Part of a small language model's weights.
Size: 9 layers, width 128, 4 heads of 32, MLP 320 ReGLU, vocabulary 2048, 1.96M parameters.
Training: a variant of SOAP for these matrices, 140M tokens, 4819 steps.
Each number is 200 + 40 x the weight over its row's rms, rounded and kept within 0 to 999. Layers, rows and columns count from 0. The size before them is the row's rms in percent of the matrix's.

# down: layer 4 MLP down (transposed), 320x128, rms 0.138, rows 219-235, columns 0-63
# gate: layer 4 MLP gate, 320x128, rms 0.143, rows 220-235, columns 0-63
# up: layer 4 MLP up, 320x128, rms 0.147, rows 220-235, columns 0-63
down219,098,214,168,212,297,246,235,222,224,190,238,194,207,217,173,205,240,256,238,216,247,215,234,205,233,195,210,191,286,144,204,146,164,257,209,235,189,185,111,172,255,272,186,263,187,203,129,182,191,254,282,181,245,186,181,182,171,176,197,264,242,169,215,270,197
gate220,095,172,195,182,239,183,240,201,236,145,160,237,184,207,151,209,213,243,238,233,248,225,227,134,160,226,211,181,224,124,217,209,136,312,155,135,193,188,209,243,312,262,249,211,223,191,162,193,199,218,253,214,157,184,193,235,132,204,245,164,246,255,186,165,239
up220,094,90,208,143,174,173,195,238,212,127,109,218,203,152,228,215,274,158,254,186,161,187,141,248,123,156,175,254,240,225,135,216,279,221,223,179,202,202,217,215,231,258,223,183,202,207,196,163,202,185,148,199,226,168,239,185,216,237,196,180,156,228,195,228,201
down220,097,250,290,256,159,240,240,222,191,205,261,211,194,212,197,214,187,113,198,202,273,133,229,209,174,201,258,173,184,196,197,224,175,159,169,208,263,203,215,153,170,225,168,216,239,202,235,261,220,181,185,207,133,213,178,194,248,168,163,238,202,182,212,120,188
gate221,099,206,182,260,188,157,219,220,129,195,189,178,207,214,192,233,208,190,269,198,181,233,132,184,212,206,140,177,200,163,221,246,214,211,238,194,292,122,178,159,151,210,253,205,232,260,263,212,140,170,253,292,217,211,240,178,249,181,197,287,279,217,198,213,158
up221,095,143,165,212,124,215,248,166,192,240,234,182,250,180,183,219,124,240,160,179,152,246,250,172,161,167,157,165,171,197,198,229,195,235,183,189,157,229,277,244,138,187,286,168,134,193,207,234,202,221,143,242,176,270,188,221,220,198,140,150,174,219,169,256,216
down221,099,215,199,219,202,222,225,246,190,206,207,258,262,182,186,217,196,284,257,279,178,165,199,214,178,267,186,150,263,152,228,217,187,217,249,165,215,165,243,195,195,187,161,203,144,239,279,227,212,264,169,257,228,293,274,137,188,168,179,218,184,265,206,252,202
gate222,099,181,181,189,238,265,140,241,256,195,221,113,144,170,81,170,227,185,194,250,251,191,239,239,268,195,231,131,188,226,237,281,250,154,191,192,153,205,243,197,180,223,171,198,191,193,203,178,109,215,190,155,163,267,165,194,194,218,82,191,148,160,298,170,229
up222,101,159,189,212,270,169,244,193,204,228,238,225,205,128,244,211,182,168,227,186,183,313,197,161,181,193,214,186,211,213,174,191,118,179,152,162,187,116,178,177,165,198,253,245,188,164,245,172,241,205,240,188,182,164,193,166,138,178,223,217,180,186,149,154,146
down222,100,144,221,210,210,248,186,254,147,193,240,168,195,117,222,194,222,191,281,201,183,90,230,112,162,273,210,207,191,265,240,262,238,226,274,195,198,226,273,191,298,158,227,159,218,206,215,204,251,188,163,251,215,207,169,185,208,248,248,221,197,173,148,226,194
gate223,101,151,174,158,225,198,201,228,267,258,134,148,193,240,211,141,190,186,200,212,201,212,178,239,230,199,107,186,238,143,197,186,149,194,203,165,204,220,168,155,277,183,178,227,190,224,160,150,132,193,155,226,229,215,227,320,213,194,211,176,266,160,254,258,217
up223,097,206,207,163,176,232,217,180,236,237,245,197,137,223,155,171,187,167,179,216,205,161,164,290,173,221,115,291,214,165,229,126,242,248,207,122,166,246,152,239,196,212,237,200,180,134,160,162,235,227,212,266,180,246,126,219,203,167,142,224,317,157,189,240,161
down223,100,267,203,263,228,180,275,280,170,200,241,259,261,255,138,231,296,202,177,220,237,182,235,192,119,207,193,201,309,202,169,217,180,177,163,187,213,214,216,198,254,207,154,184,154,234,186,150,173,193,221,190,193,237,181,184,253,173,166,198,232,190,136,129,209
gate224,090,227,229,273,203,181,168,222,190,208,177,230,212,228,208,157,216,143,216,120,254,259,171,156,217,223,238,185,199,233,251,178,143,209,247,201,293,153,183,179,236,164,204,224,237,193,286,223,217,198,160,199,217,218,110,231,153,194,235,132,220,233,178,193,240
up224,080,210,155,192,185,233,210,142,193,214,165,230,226,177,196,272,195,104,127,207,175,163,49,157,242,191,169,150,233,220,211,270,182,111,192,180,175,269,224,176,219,237,172,132,232,184,247,223,222,237,203,221,265,204,187,180,190,201,182,197,170,226,152,189,304
down224,091,177,220,191,210,180,240,258,173,190,220,223,154,142,191,170,216,227,249,137,202,205,194,168,217,202,219,224,171,168,142,121,148,208,181,128,192,160,215,242,149,256,173,228,212,225,240,139,181,201,196,187,235,223,209,245,296,195,220,197,196,292,182,194,288
gate225,084,221,313,172,251,236,176,220,193,149,151,148,263,170,156,131,168,188,197,170,206,144,195,177,203,234,179,245,235,216,147,207,202,274,155,194,169,214,175,222,204,234,182,144,225,187,260,232,203,220,245,179,187,216,207,141,305,170,202,197,181,206,199,162,218
up225,090,194,217,213,207,224,123,208,214,199,236,216,265,178,290,209,162,240,269,248,218,232,196,164,157,145,191,182,215,189,237,144,257,208,111,202,190,159,244,180,227,157,250,205,174,172,280,238,220,200,203,231,149,222,209,179,182,178,123,135,248,236,211,223,220
down225,091,204,200,227,226,205,168,186,209,188,241,216,172,253,155,244,238,197,262,271,176,254,249,203,216,254,146,170,222,179,210,222,234,121,254,259,174,208,227,171,206,280,194,210,197,151,183,201,195,175,140,255,200,185,106,231,267,236,189,220,250,179,201,180,234
gate226,101,297,133,187,227,210,203,160,206,230,179,205,205,214,245,177,146,173,271,189,187,178,243,148,190,191,248,136,159,225,216,221,225,212,194,272,246,172,179,249,217,147,212,137,154,92,193,206,185,188,193,209,218,294,184,169,156,116,156,156,191,248,175,178,216
up226,088,208,195,208,158,196,217,288,187,243,228,180,168,228,200,175,228,262,128,213,268,237,179,255,221,161,210,157,198,147,181,155,192,218,155,197,208,210,235,139,177,187,249,254,215,280,240,208,177,212,257,201,190,192,164,217,181,219,237,142,251,204,203,195,137
down226,101,217,184,132,221,149,231,239,177,139,127,209,203,201,165,207,215,225,216,139,205,198,259,184,243,140,175,189,207,129,245,209,199,247,183,143,236,160,224,206,241,285,279,254,205,168,211,266,186,169,149,109,179,183,195,219,151,224,193,266,158,150,239,253,134
gate227,099,170,110,228,185,188,171,253,293,208,192,135,187,230,143,222,138,199,244,198,186,149,198,209,205,76,209,224,232,153,185,231,279,139,220,108,125,190,247,176,205,262,216,175,130,178,196,197,210,193,211,216,278,241,202,184,182,184,181,158,259,201,155,189,210
up227,101,163,275,185,167,156,144,260,293,243,183,175,227,212,209,169,265,236,203,191,144,205,288,167,242,157,174,225,143,182,217,165,192,154,208,188,176,158,240,257,205,307,238,251,214,185,132,171,231,187,147,247,243,177,161,212,224,195,204,166,221,169,216,268,154
down227,103,220,75,253,187,250,192,156,141,234,178,232,208,226,181,182,166,166,189,251,174,234,194,138,229,195,230,192,143,184,176,183,195,166,177,204,248,248,226,186,198,162,223,197,206,195,166,156,231,156,258,182,132,234,192,164,187,209,123,228,186,237,197,218,201
gate228,099,210,215,179,280,238,197,228,216,228,143,149,185,109,179,179,174,169,176,241,261,109,215,146,257,130,223,129,272,188,251,190,156,195,199,241,240,235,192,227,225,180,191,153,171,222,182,60,126,231,192,226,197,198,231,192,227,169,154,239,228,194,216,169,212
up228,102,206,227,220,191,230,221,146,154,106,244,215,245,152,151,152,154,138,198,225,172,201,243,196,165,258,135,267,260,180,144,81,191,248,184,214,123,220,253,183,233,157,202,167,149,230,121,185,225,233,177,206,187,267,258,231,224,197,242,227,168,221,146,231,225
down228,102,159,139,195,237,123,191,116,227,209,168,189,174,185,243,191,225,194,170,241,246,254,138,241,191,170,212,216,139,181,221,278,208,177,221,119,195,201,230,166,192,181,255,179,156,244,233,239,194,173,157,270,215,217,154,181,269,134,175,166,234,266,228,113,174
gate229,101,206,147,169,163,227,220,162,203,263,140,205,206,154,177,234,261,221,250,308,267,128,195,204,198,195,200,119,239,157,231,232,172,172,257,115,253,183,195,148,202,261,272,245,301,205,217,164,141,180,190,158,147,138,217,134,199,169,198,216,208,146,199,155,245
up229,098,176,221,285,208,213,214,146,280,141,246,238,233,249,144,138,191,214,151,104,208,235,177,231,189,167,205,184,195,143,199,173,229,132,157,202,202,175,174,233,215,83,150,203,221,190,192,199,171,179,220,217,203,157,135,147,195,124,201,228,149,165,192,158,137
down229,100,212,204,213,171,215,107,263,212,194,221,177,144,205,275,253,183,198,198,210,258,179,213,264,286,187,193,187,197,245,207,206,120,195,223,263,206,168,190,167,177,201,216,231,215,223,220,151,168,159,175,159,275,200,201,253,187,226,183,236,206,213,138,142,206
gate230,085,271,258,174,224,240,260,178,216,122,159,203,235,252,222,225,164,229,206,152,225,166,208,196,200,240,330,203,153,192,208,221,215,157,124,191,256,172,196,229,178,205,244,232,248,192,189,202,140,202,199,208,282,227,246,186,189,141,226,251,262,194,183,242,198
up230,092,224,192,183,232,234,247,277,130,238,213,89,256,229,254,270,237,157,247,172,170,177,188,148,173,227,284,170,194,194,191,221,220,173,110,181,231,167,214,221,254,123,268,206,161,148,250,206,197,212,224,191,204,202,216,137,212,219,202,185,195,223,202,305,239
down230,085,191,190,181,198,184,260,204,213,192,225,225,171,227,251,174,227,222,51,276,194,223,212,250,222,224,128,144,204,238,182,186,198,147,210,229,177,177,240,224,168,267,121,205,117,229,202,168,231,128,189,202,166,106,245,193,246,188,231,162,217,244,243,144,208
gate231,096,177,164,145,224,209,218,202,178,192,159,269,197,209,137,221,157,205,318,247,222,138,185,214,159,167,238,129,224,154,196,266,208,185,189,227,184,196,225,217,108,216,255,244,167,273,184,248,158,177,163,252,185,190,257,195,185,134,187,183,215,128,150,240,167
up231,096,275,186,198,173,230,187,156,322,281,217,194,218,239,266,147,217,189,176,141,198,163,252,273,182,118,157,145,119,196,220,225,179,171,189,192,228,208,120,123,258,221,172,250,179,195,190,144,132,223,172,193,239,212,187,227,218,227,173,201,168,263,217,226,123
down231,100,182,272,204,146,171,138,149,249,182,171,160,237,195,187,155,195,171,227,180,166,216,119,175,134,192,169,240,167,208,224,285,201,240,178,203,175,210,335,215,216,230,254,162,174,183,160,237,241,233,190,155,149,223,191,242,168,281,256,174,144,213,269,132,218
gate232,096,179,188,178,161,188,146,160,163,198,204,195,139,279,185,174,188,208,199,221,160,121,211,190,235,202,213,74,270,264,307,206,117,195,261,231,262,275,182,241,204,197,170,182,159,244,181,238,200,142,169,255,192,250,263,194,204,133,193,257,187,210,202,158,162
up232,103,152,187,267,217,244,235,204,231,257,168,253,264,175,203,215,230,262,199,206,227,194,206,257,187,195,214,94,147,177,223,203,240,221,206,196,147,178,194,217,226,201,186,205,211,193,255,175,177,143,219,210,245,192,126,154,233,256,191,210,234,193,236,252,235
down232,100,250,243,183,182,210,174,188,221,184,249,143,216,207,239,196,167,154,235,176,179,151,163,134,308,212,173,170,198,199,300,276,192,236,217,239,185,225,243,217,185,217,215,182,145,143,178,217,228,219,197,185,143,230,181,155,220,268,208,231,192,146,118,151,132
gate233,095,179,256,201,215,175,229,196,204,212,143,278,172,224,192,240,204,212,182,190,205,187,193,191,159,235,117,217,119,260,247,223,206,229,200,226,165,94,185,220,255,231,162,248,253,132,185,161,208,196,143,179,288,167,261,252,222,269,172,244,133,206,184,245,125
up233,100,216,139,187,204,288,186,230,187,222,66,196,236,208,178,194,236,199,211,234,189,260,230,252,209,226,234,231,247,187,174,218,259,148,174,194,268,190,201,265,114,207,209,174,190,238,143,190,182,164,173,259,233,226,215,184,275,214,204,270,201,178,197,131,237
down233,104,205,232,253,196,188,217,192,149,154,258,231,189,220,180,89,194,318,237,231,179,160,241,226,147,169,186,261,212,167,290,161,198,272,213,168,168,214,230,165,211,208,162,279,190,221,191,242,213,253,231,197,220,189,226,185,241,181,238,236,207,236,242,184,143
gate234,106,152,291,236,207,144,223,214,168,195,183,195,155,188,153,110,235,226,257,167,194,190,127,201,253,212,227,227,244,214,134,216,160,211,216,128,205,178,241,226,167,211,185,243,186,130,140,189,242,158,206,119,229,205,99,238,146,213,218,210,231,156,257,232,188
up234,100,225,217,217,195,205,196,194,113,218,273,171,214,198,170,201,165,198,170,116,262,212,240,270,229,186,241,198,208,115,231,189,197,191,129,187,207,167,137,194,142,190,140,273,292,204,214,206,169,196,208,261,194,239,288,220,194,202,223,173,146,278,239,199,167
down234,100,199,227,167,228,237,214,186,194,171,172,202,240,171,335,195,163,146,161,261,231,205,211,192,164,195,187,190,162,167,185,151,259,179,178,245,169,171,178,195,246,164,272,232,242,203,274,154,167,193,190,189,248,210,193,160,221,200,220,214,245,217,130,183,261
gate235,094,212,168,216,208,313,152,206,174,115,214,150,177,184,258,155,265,200,181,168,227,246,177,184,196,189,192,239,257,185,245,203,236,202,180,267,182,242,208,167,260,249,257,213,221,201,261,250,142,202,161,197,203,250,254,191,293,181,232,168,127,196,192,200,172
up235,104,189,177,243,195,231,179,181,222,235,213,156,247,171,228,144,178,181,144,231,164,153,138,190,169,139,227,151,180,134,135,194,150,143,180,95,244,283,261,197,196,169,180,248,189,202,219,144,200,154,221,183,249,177,259,112,180,186,241,195,237,185,199,218,232
down235,103,174,253,180,199,200,186,198,143,155,223,244,250,169,164,195,187,199,221,181,261,168,152,215,126,179,160,285,302,182,187,150,177,178,191,207,142,217,267,144,192,185,177,148,227,181,209,218,195,225,236,252,156,229,187,233,183,194,201,158,204,101,177,186,201